From a checkpoint of a small transformer trained on Wikipedia.
Size: 11 layers, width 160, 2 heads of 64, MLP 640 tanh GELU, vocabulary 8192, 5.82M parameters.
Architecture: LayerNorm before each block, learned positions, biases.
Training: a variant of Muon for these matrices, 152M tokens, 9302 steps.
Each number is 128 + 32 x the weight over the matrix's rms, rounded and kept within 0 to 255. Layers, rows and columns count from 0.

# layer 6 attention query, 128x160, rms 0.119, rows 86-123, columns 0-39
[[142 109  58 111  48 140  85 115 103 162 134 140  96 168 174 111 188 135 120  80 102 151 152 152 103 176 158 185 123 120 120 157 125 118 122 132 123 136  89 126]
 [127 101 128 130 134 125 117 112  70  88  87 137 141 157 138 180 129 110 155  89  98 101 115 128 153  78 120 128 121 107 128 140 116  96  93  43 158 161  97 138]
 [ 79  92 138 140 101 152 123 157 193 173  82  85 131 128  60 171 148 143 151  96 122 154 131 172 103 134 149 194 133 156 152 162 182 154 167 149 132 119 135 178]
 [131 125 148 155 132 112 105 174 144 117 128  83 139  86 175 119 124 121 123  92 150 182 161 140 107 110 106  70 177 122 121 101 113 176  96 128 171  99 120  94]
 [ 90  36 152 101 121 101 127 165 134 159  59 178 118  90 112 117  98 156 148 108 142 127 152  60 125 115 114 140 132 107  91 199 168 108 154 139  74  92 132  79]
 [135 147 182  85 116 112 159 107 105 130 126 120 178 131 161 103  96 159  87  79 121 168 137 135 125 147  95 139 133 107 108 127 131  72 115 122  90 182  98 168]
 [134 105 137  67 156 116 149 135 132 129 163 150 107 105 129 128  87 150 121  87  98 129 174  84 154 123 134 160 146 158 133 111 134 105 149 143 103 142 122 138]
 [119 139 107 144 158 140 119 127 154 112 170 146 189 105 145 138 125 161 131 117  97 122 116  74 130 148 117 176 140 153 104 124  83 137 114 104 151 138 118 138]
 [115 138 135 159 145 151 151 117 149 113 105 137  97  90 131 148 109 194 114 100 106  86 114 142  76 120 102 121 157 129 169 136  97 119  96 157 159 169 125 125]
 [161 131 188 122  91 105 103 132 104  61  86 116 154 150  90 157  97 125 149 105 132  65 133 102 135 102 144 115 109  91 104 112 165 152 127 145 125 143 157 138]
 [119 141 136  87  85 107 102 120 122 131  80 134 201 183 104  92 108 133 169 171 184 104  86 155 105  92 142 194 109 102 154 145 168 131  70 131 102 115 159 199]
 [ 98 128 113 124 107 162 149 107  46 154 154 121 129 129 127 106 117 151  69 178 138 146 152  86 164 179 153 114 108  81 144  45 143  73 118 102 146 143 148 125]
 [164 134 166  75 117 143 104 120  70 149  93 187 143 168 159 133 129  79 114 118 141 107 156 131 107 130  98 127 107 137  81 130  80 173  90  94 126  74 190  89]
 [137  89 124 150  91 162 115 121 198 138 100 108 128 131 146 150  73 189 104  52 151  43  89  82  85 163 165 143 154 193  40  79 134 169 147 148 191 159 155  65]
 [160 146 130  98 103 133 153 123 131 140 134 164 145 137 150 139 143 154 150  76 117 169 129 109 112 118  93 155 182 108 106 154 155 150 170 169 191  87  91 157]
 [111 160  94 112 130 134 161  86 154  88 115 133 158  68 122 169 112 114 150 114 114  90  75  78 109  57 137 162 128 115  59 124 150 114  85 126 146  73 158 142]
 [120 145 111 103 121 157 165 120  98 145  90 110 175 104 134 187 138 135 145  74 104 150 143 167 138 174 142 156 151 127 112 101 108 146 123 163  80 131 118 126]
 [135 111 158  53 168 147 179 104 171 104 137 141 107  99 114 146 110 129 122 123 106  84  76 122 173 170 168 192 125 195 115 135 159  88 183 145 142 119 105  80]
 [ 96 114 107 154 137  83 107 174 134 128 148 145  75 111  97 123 169 136 137  89 156 107 119 106  95 100 152 136 117 135 101 105  93 116 145 167 127 134 142 131]
 [134 111 159 143 148 113 139 138  78 127  92 171 109 132 150 147 111 127 119 109 111 137  88 164 147 131 121 146 155 146 129 117 142 104 129 200  92 114 108 106]
 [113 170 121 140 140 150  75 119 169  81 110 110 121 127 122  97 132 155 112 104  92 106 131 130 158 131  90 153  77  98 156 140 197 148 152 154 136 114 102 114]
 [ 91 117 113 150  99 138 158 134 118 102 100 129 157 136 179 135 129 101 189 178 105 124 190 171 140 123 190 177  95 106 127  84 155 117 151 104 105 170  98 190]
 [131  87 138 131 189  89 195  84 159 128 108 116  67 130 113  90 172  94 156  50 119  96 125 115 122 145 108 165 123 143 130 130 153 150 136 146 104 142 175  62]
 [137 100 161 102 135 186 123  97 106  89 134 137 151 108 163 121 153 106  73 172  94 112 111 130  77 135 101 128  71 116  78  57 145 156  94 117 173 100 155 207]
 [133 100  96 131 153 109 109 144 150 163 146 154 180 116 137 132 105 148 134 148  75  99  83 124 109 167 174 155 193 148 112  91 148 135 132  96 141 103 144 110]
 [185 102 135 123 157 144 180 127 105 159 131 101 147 148 153 147 130 129 148 164 186 126  96  79 140  84 166  81 145 114 148 103 205  92 147 114 103 107  91 121]
 [114 146  72  82  94  85 121 112 112 103 126 145 133  98 167 194 121 124 113 127 138 124 127 108 168 120 148 163 140 175  88 139 110 129 156  81 111 122 121 116]
 [176 168 161 174 160  94 198 145 151 117  95  72 152  73  95 138 130 140  70  40 125 183  89  89 131 147 141  95 108 127 118 113 179  86 127 121  99 114 117 116]
 [146 157  91  77 132 139 104  91 109  85  87 157 135 132 165 114 123 144 192  97 122 162 168 170 131 121 126 169 136 125 168 119 119  82 140 144 180 152 116 183]
 [117 120 132 128  96 116 157 134 111 146 147 177 149  89 112 143 104 126 123 162 165 115 177 116 135 115 119 103 147 168 103 143  94  75 141 142 112 170  99 138]
 [146 199 156 155 191 150 149 151 101 154 101 178  92 124 133 128 162 125 159 119 134 172 162 112 131 145  44  86 120 137 122  79 152 139 142 105 170 126 141 155]
 [113 161 103 129 155 116 115 148 118 157  58 123 151 101 140 138 162 148 110  30  97 119 117 120 105 173 120 127 149 179 177 162 182 144 125  93 217 113 141 100]
 [183 115 124 134 148 147 142 155 117 114 122 116  75 132 115 144 132  93 114  28 138 111  90 131 125 125 120 135 155 149  89 141 138 106 162 190 112 131 154  43]
 [125 112 130 153 152  94  73 157 108 105 104 122  78  86 149  64 155 123 155 136  83  99 143 103 109 146 161  81 119 129 127 156 115 114 145 163 138 131 178  98]
 [119 142  72 149  93  94 129 107 125 108  78 123 108 123 208 140 161  68 107 112 105 114 106 163 119 150 116 139 158 152 140 176 160 118 145 132 110 193 140 162]
 [135 106 152 138 118 148 108 162 131  46 146 153 144 125  94 168 156 126 152  50 137 136 145 148  98 170 145  90  92 103 111 108 117 170 101 135 144  70 125 125]
 [100 115 134 156 147 110 151 141 149 156 138 103 159 111 149 102 152 150 179 115 138 110  79 169 120 146 113 136 170 146 106 156 103 142 105  88 101 102 143  84]
 [108 153 129 184  85 107 116 163 141 148  75  85  97 126 183  85  93 193  96 108  77 101 202 137 137 182 122 146 180 152  97 148 205  99 136  75 127 117 179 120]]
# layer 6 attention key, 128x160, rms 0.12, rows 86-123, columns 0-39
[[ 91 120 122 173  77 179 130  90 165 149 136  94 145 157 138 119  88 148 105 122 137 119 155 186  79 155  98 165 139 131 153 155  90 116 174 142 166  97 107 180]
 [126 115 130 163 155 102 162 120  61  99  99 129 150 141 122 191  94 168 105 103 102  88  77 121 133 120 145 219 155 142 108  93  25 115  95 137 170  92 134 137]
 [140 133 115 175  72 168 149  50 180 142 161 146 105 128 164  96 170 122 138 163 137 143  82 139 104 144 132 117  99 141 119  65 136 141 157 151 115 125 109 170]
 [134  85 127 120 122 149 170 163 168 126 143 113 195 146  81 184 105 101 150  87 139 126 139  97 157 136 158 136 154  75  73 102  92 139 146 163 146 116 139 149]
 [103  52 129 138 164 117 136  66 121 114 104 101 157 104   7 127 123 129 128 118 135  70  86  76 114 145 194  42 106 152 103 122 157 141 136  92 122 112 164 146]
 [128  92 158 187  62 196 114 128 113 145 120 101 114 147 132 165  98 113 113 114 149 191 138  65 121  94 131 122  98 158 172 110 123  74  52 127 105 152 108 161]
 [144 126 132 137 106 146 143 127 164 162 110 196 150 141 164 157 119 115 120 103  90 191 160 189 125 159 122  84 132 151 147 170 181  76 142  94 146 126 108 182]
 [122  78 134 144  95  97 131 121 169 142 158 139 173  96 153 153 112 134 162  95 111 144 155 120 155 114  94 149 108 176  85 123 103 174  43 107 124 177 108 140]
 [165 106 159 157 130 116  80 110  65 110 119 123 102 124 105 185 156 134 104 126  99 142 157 107 111 104 144  77 148 123 191 104 103 147 171 136 135 134 173 170]
 [112 135 108 122 110 101 124 184 133 125 133 140 161  63 113 157 124 174 155 124 132 168 161  90 161 144 190 178  46 113  96 123 100  98 116  94 116 118  73 148]
 [141 118 156 121 114 150 186 105 133 118  73 117 153  77 131  99 122 141 144  92 147  72 189  90  98 158 220 173 132 154 144  89  71 145  74 157 119  77  99 120]
 [151 128 116  79 141 173 121 147 125 101 129  85 123 102 111 137 161 163 145  81 119 153 165 160 180 112 126 189  83 132 176  84 167 114 106  96 125 130 138 198]
 [156 162 169 144 106  97  88  95 115 150 129 108 177 152 135 116 138  97 139 142 151  58 158 102 115 140 122 130 144 120  96 102 129 150 108  54  81 150 150 172]
 [ 82  95  66  80 139 151 130 198 197 136 133 170 178 154 223 155 136 146  88  93 160 106 129 116 139 164 184 107 127 167 109 142 140 136 124 136 105 109 151  72]
 [166  99 137 126  94 126 133 137 113 168 171 128 139 138 105 117 160 131 170  66 122  93 127 126  80 169 139 137 136 103 111 117 151 121 116 135 109  99 122 154]
 [142 146  97 118 124 127 114  90 141 134 112 105 144 110 151 210 104 111  85 108 148 153 183 101 211 149 139 147  99 117 126 111 116 149 120 151  84  84 123 161]
 [180 176 127 100  74 119 155  85 111 159  85 120 119 142 145 102 137  82 127  80 121 107 148 119 119 149 145  75 109 158 129  96 120 158  72 159  96  80 164 188]
 [111  57 140 201 156 115 102 128 109 105 128 142 117 120 107  87 153 127 119  62 165 191 122 111  87 152 152  81  89 114 122 171 138 133 152 137 128 124 117 101]
 [165 140  97 131 124 124 108 123 150 137 142 116 150 140 137 138  96  82 171 156 104 115 115 113 107  92  85 117 146 100 121  87 198 131 130  96 141 164 174 109]
 [104 121 138 143 142 118 144 118 131 140 127 111 106 117 110 140 138  78 129 122 141 118 146 130 111 158 140  91 150 119 107 141 112 124 123 120 115 119 103 114]
 [133 140  68  93 156 173  95 149 157 110  76 142 153 189 146  77 151 113 122 138 102 102 148  61 116  85 135 136 115 141 108 191 158 165 218 142 132 137 105 119]
 [106 159 132 145 117 134 142  58 135 116 136 118 155 131 125 139  99 129 165 105 122 131  74 151 120 122 175 168 161 139 159  78 115  80 120 148 168 118  60 150]
 [ 27 116 105  94 158 163  94 177 160  90 156 178 148 153 100 141 135 136 131  99 152 138  71  89 143 131 146  96 127 157 146 180 149 204 177 126 155 120 125 135]
 [142 104 108 119 163 100 109 112 139 148 119 106 112 117 189 171 128  65 138 172 112 105 117 161 115  79 156 219 152 126  97 143  78 143 152 155 161 106 138 187]
 [184 164 133  98 130 131 132 164 170 137 121 128 148 117 147  82 116 163 102 140 112 136 124 108 126 184 113 140 167 145 142 114 137 127 123 138 179 105 147 116]
 [148  81 192 154  89 117 139 141 105 117 123 124 156 114 103 173 130 130 126 145 123 164 104 112 194 127 178 118  80 186 127  70 144 101 162 155 155  93 110 111]
 [138 116 105 123 166  85 169  97 143 134 120 160 139 193 121 131 114 120 125 139 175 129 128  79 151 140 110 139 111 116  99 172 106 154  84 115 106 158 109  87]
 [142  98  82 121 122 117 130 161 127 150  94 105 167 152 136 149 103 108  65 134 187 177 125 180 112 113 159  80 143 127  94  88 132 121 119 144 124 153 139  98]
 [ 78 130 143  97 124 107  88  98 155 133 133  87 148 137 121 192 123 130 129  99 171 119 159 112 124 129  75 119 153  90 157 146 138  88 112 118 140 134 154 120]
 [ 65 174  67 101 102  66  65 128 122 107 106 136 137 131 135 115 113 157 142 150 126 115 169  72 143 166 144 140 102 163 121  93 127 109 115 134 129  76 102 148]
 [155 163 108 180 119  61 121 169 125 144 155 168 129 125 112 152  75 105 189  95  90 130  93 135 181 127  84 121 106 168 113 134 138  99 119 101 127 122 131 149]
 [126 142 125 154 121 142  76 107 134 151 187 142  74 195 123 117 131 138  76 125 144  73 124 160 186 163 161  86 175 120 121 173 125 157 140 157  99 165  60  95]
 [141 106 127  99 120 137 115 113  44  92 161 142 157 103 147  64 112  96  75  58 154 110  96 119 134 129 185 124 134 109  60 145 133 168 135  99 128 122 159  97]
 [119  90 159 153 186 127  93  93 175 138 144 105 177  94  97 123 148 174 113 142 118 156 187 111 154 148 161 102 156 108 133 110  86 150  65  85 139 114 182 141]
 [205 149 133 128 138 126 153 157  73 131 132 132 116 151 135 103  87 135  94 155 111 135  93 179 102  85 166  74 151 101 215  92 138 126 100 133 109 124 128 161]
 [122 161 136 119 136 123  89 142  74 155 163 156 144 107 137 163 130 112 172 143 186  60  88 183  87 135 128  76 153 122 123 141 103 159  57 148  81  93  90 118]
 [133 118 151 149 106 144 156 173 126 136  88 141 185 187 106 104 155 141 121 120 117 111 153 149 154 110 128  90 112 129 141 139 122 141 130 138  72 168 187 107]
 [114  90 107 149  94  76 122 162  88  88 172 124 107  94 126 142 148 114 103 133 170  93 134 128 148 148 127 138 116 135 161 149  86 152 135 132  75 128 134 189]]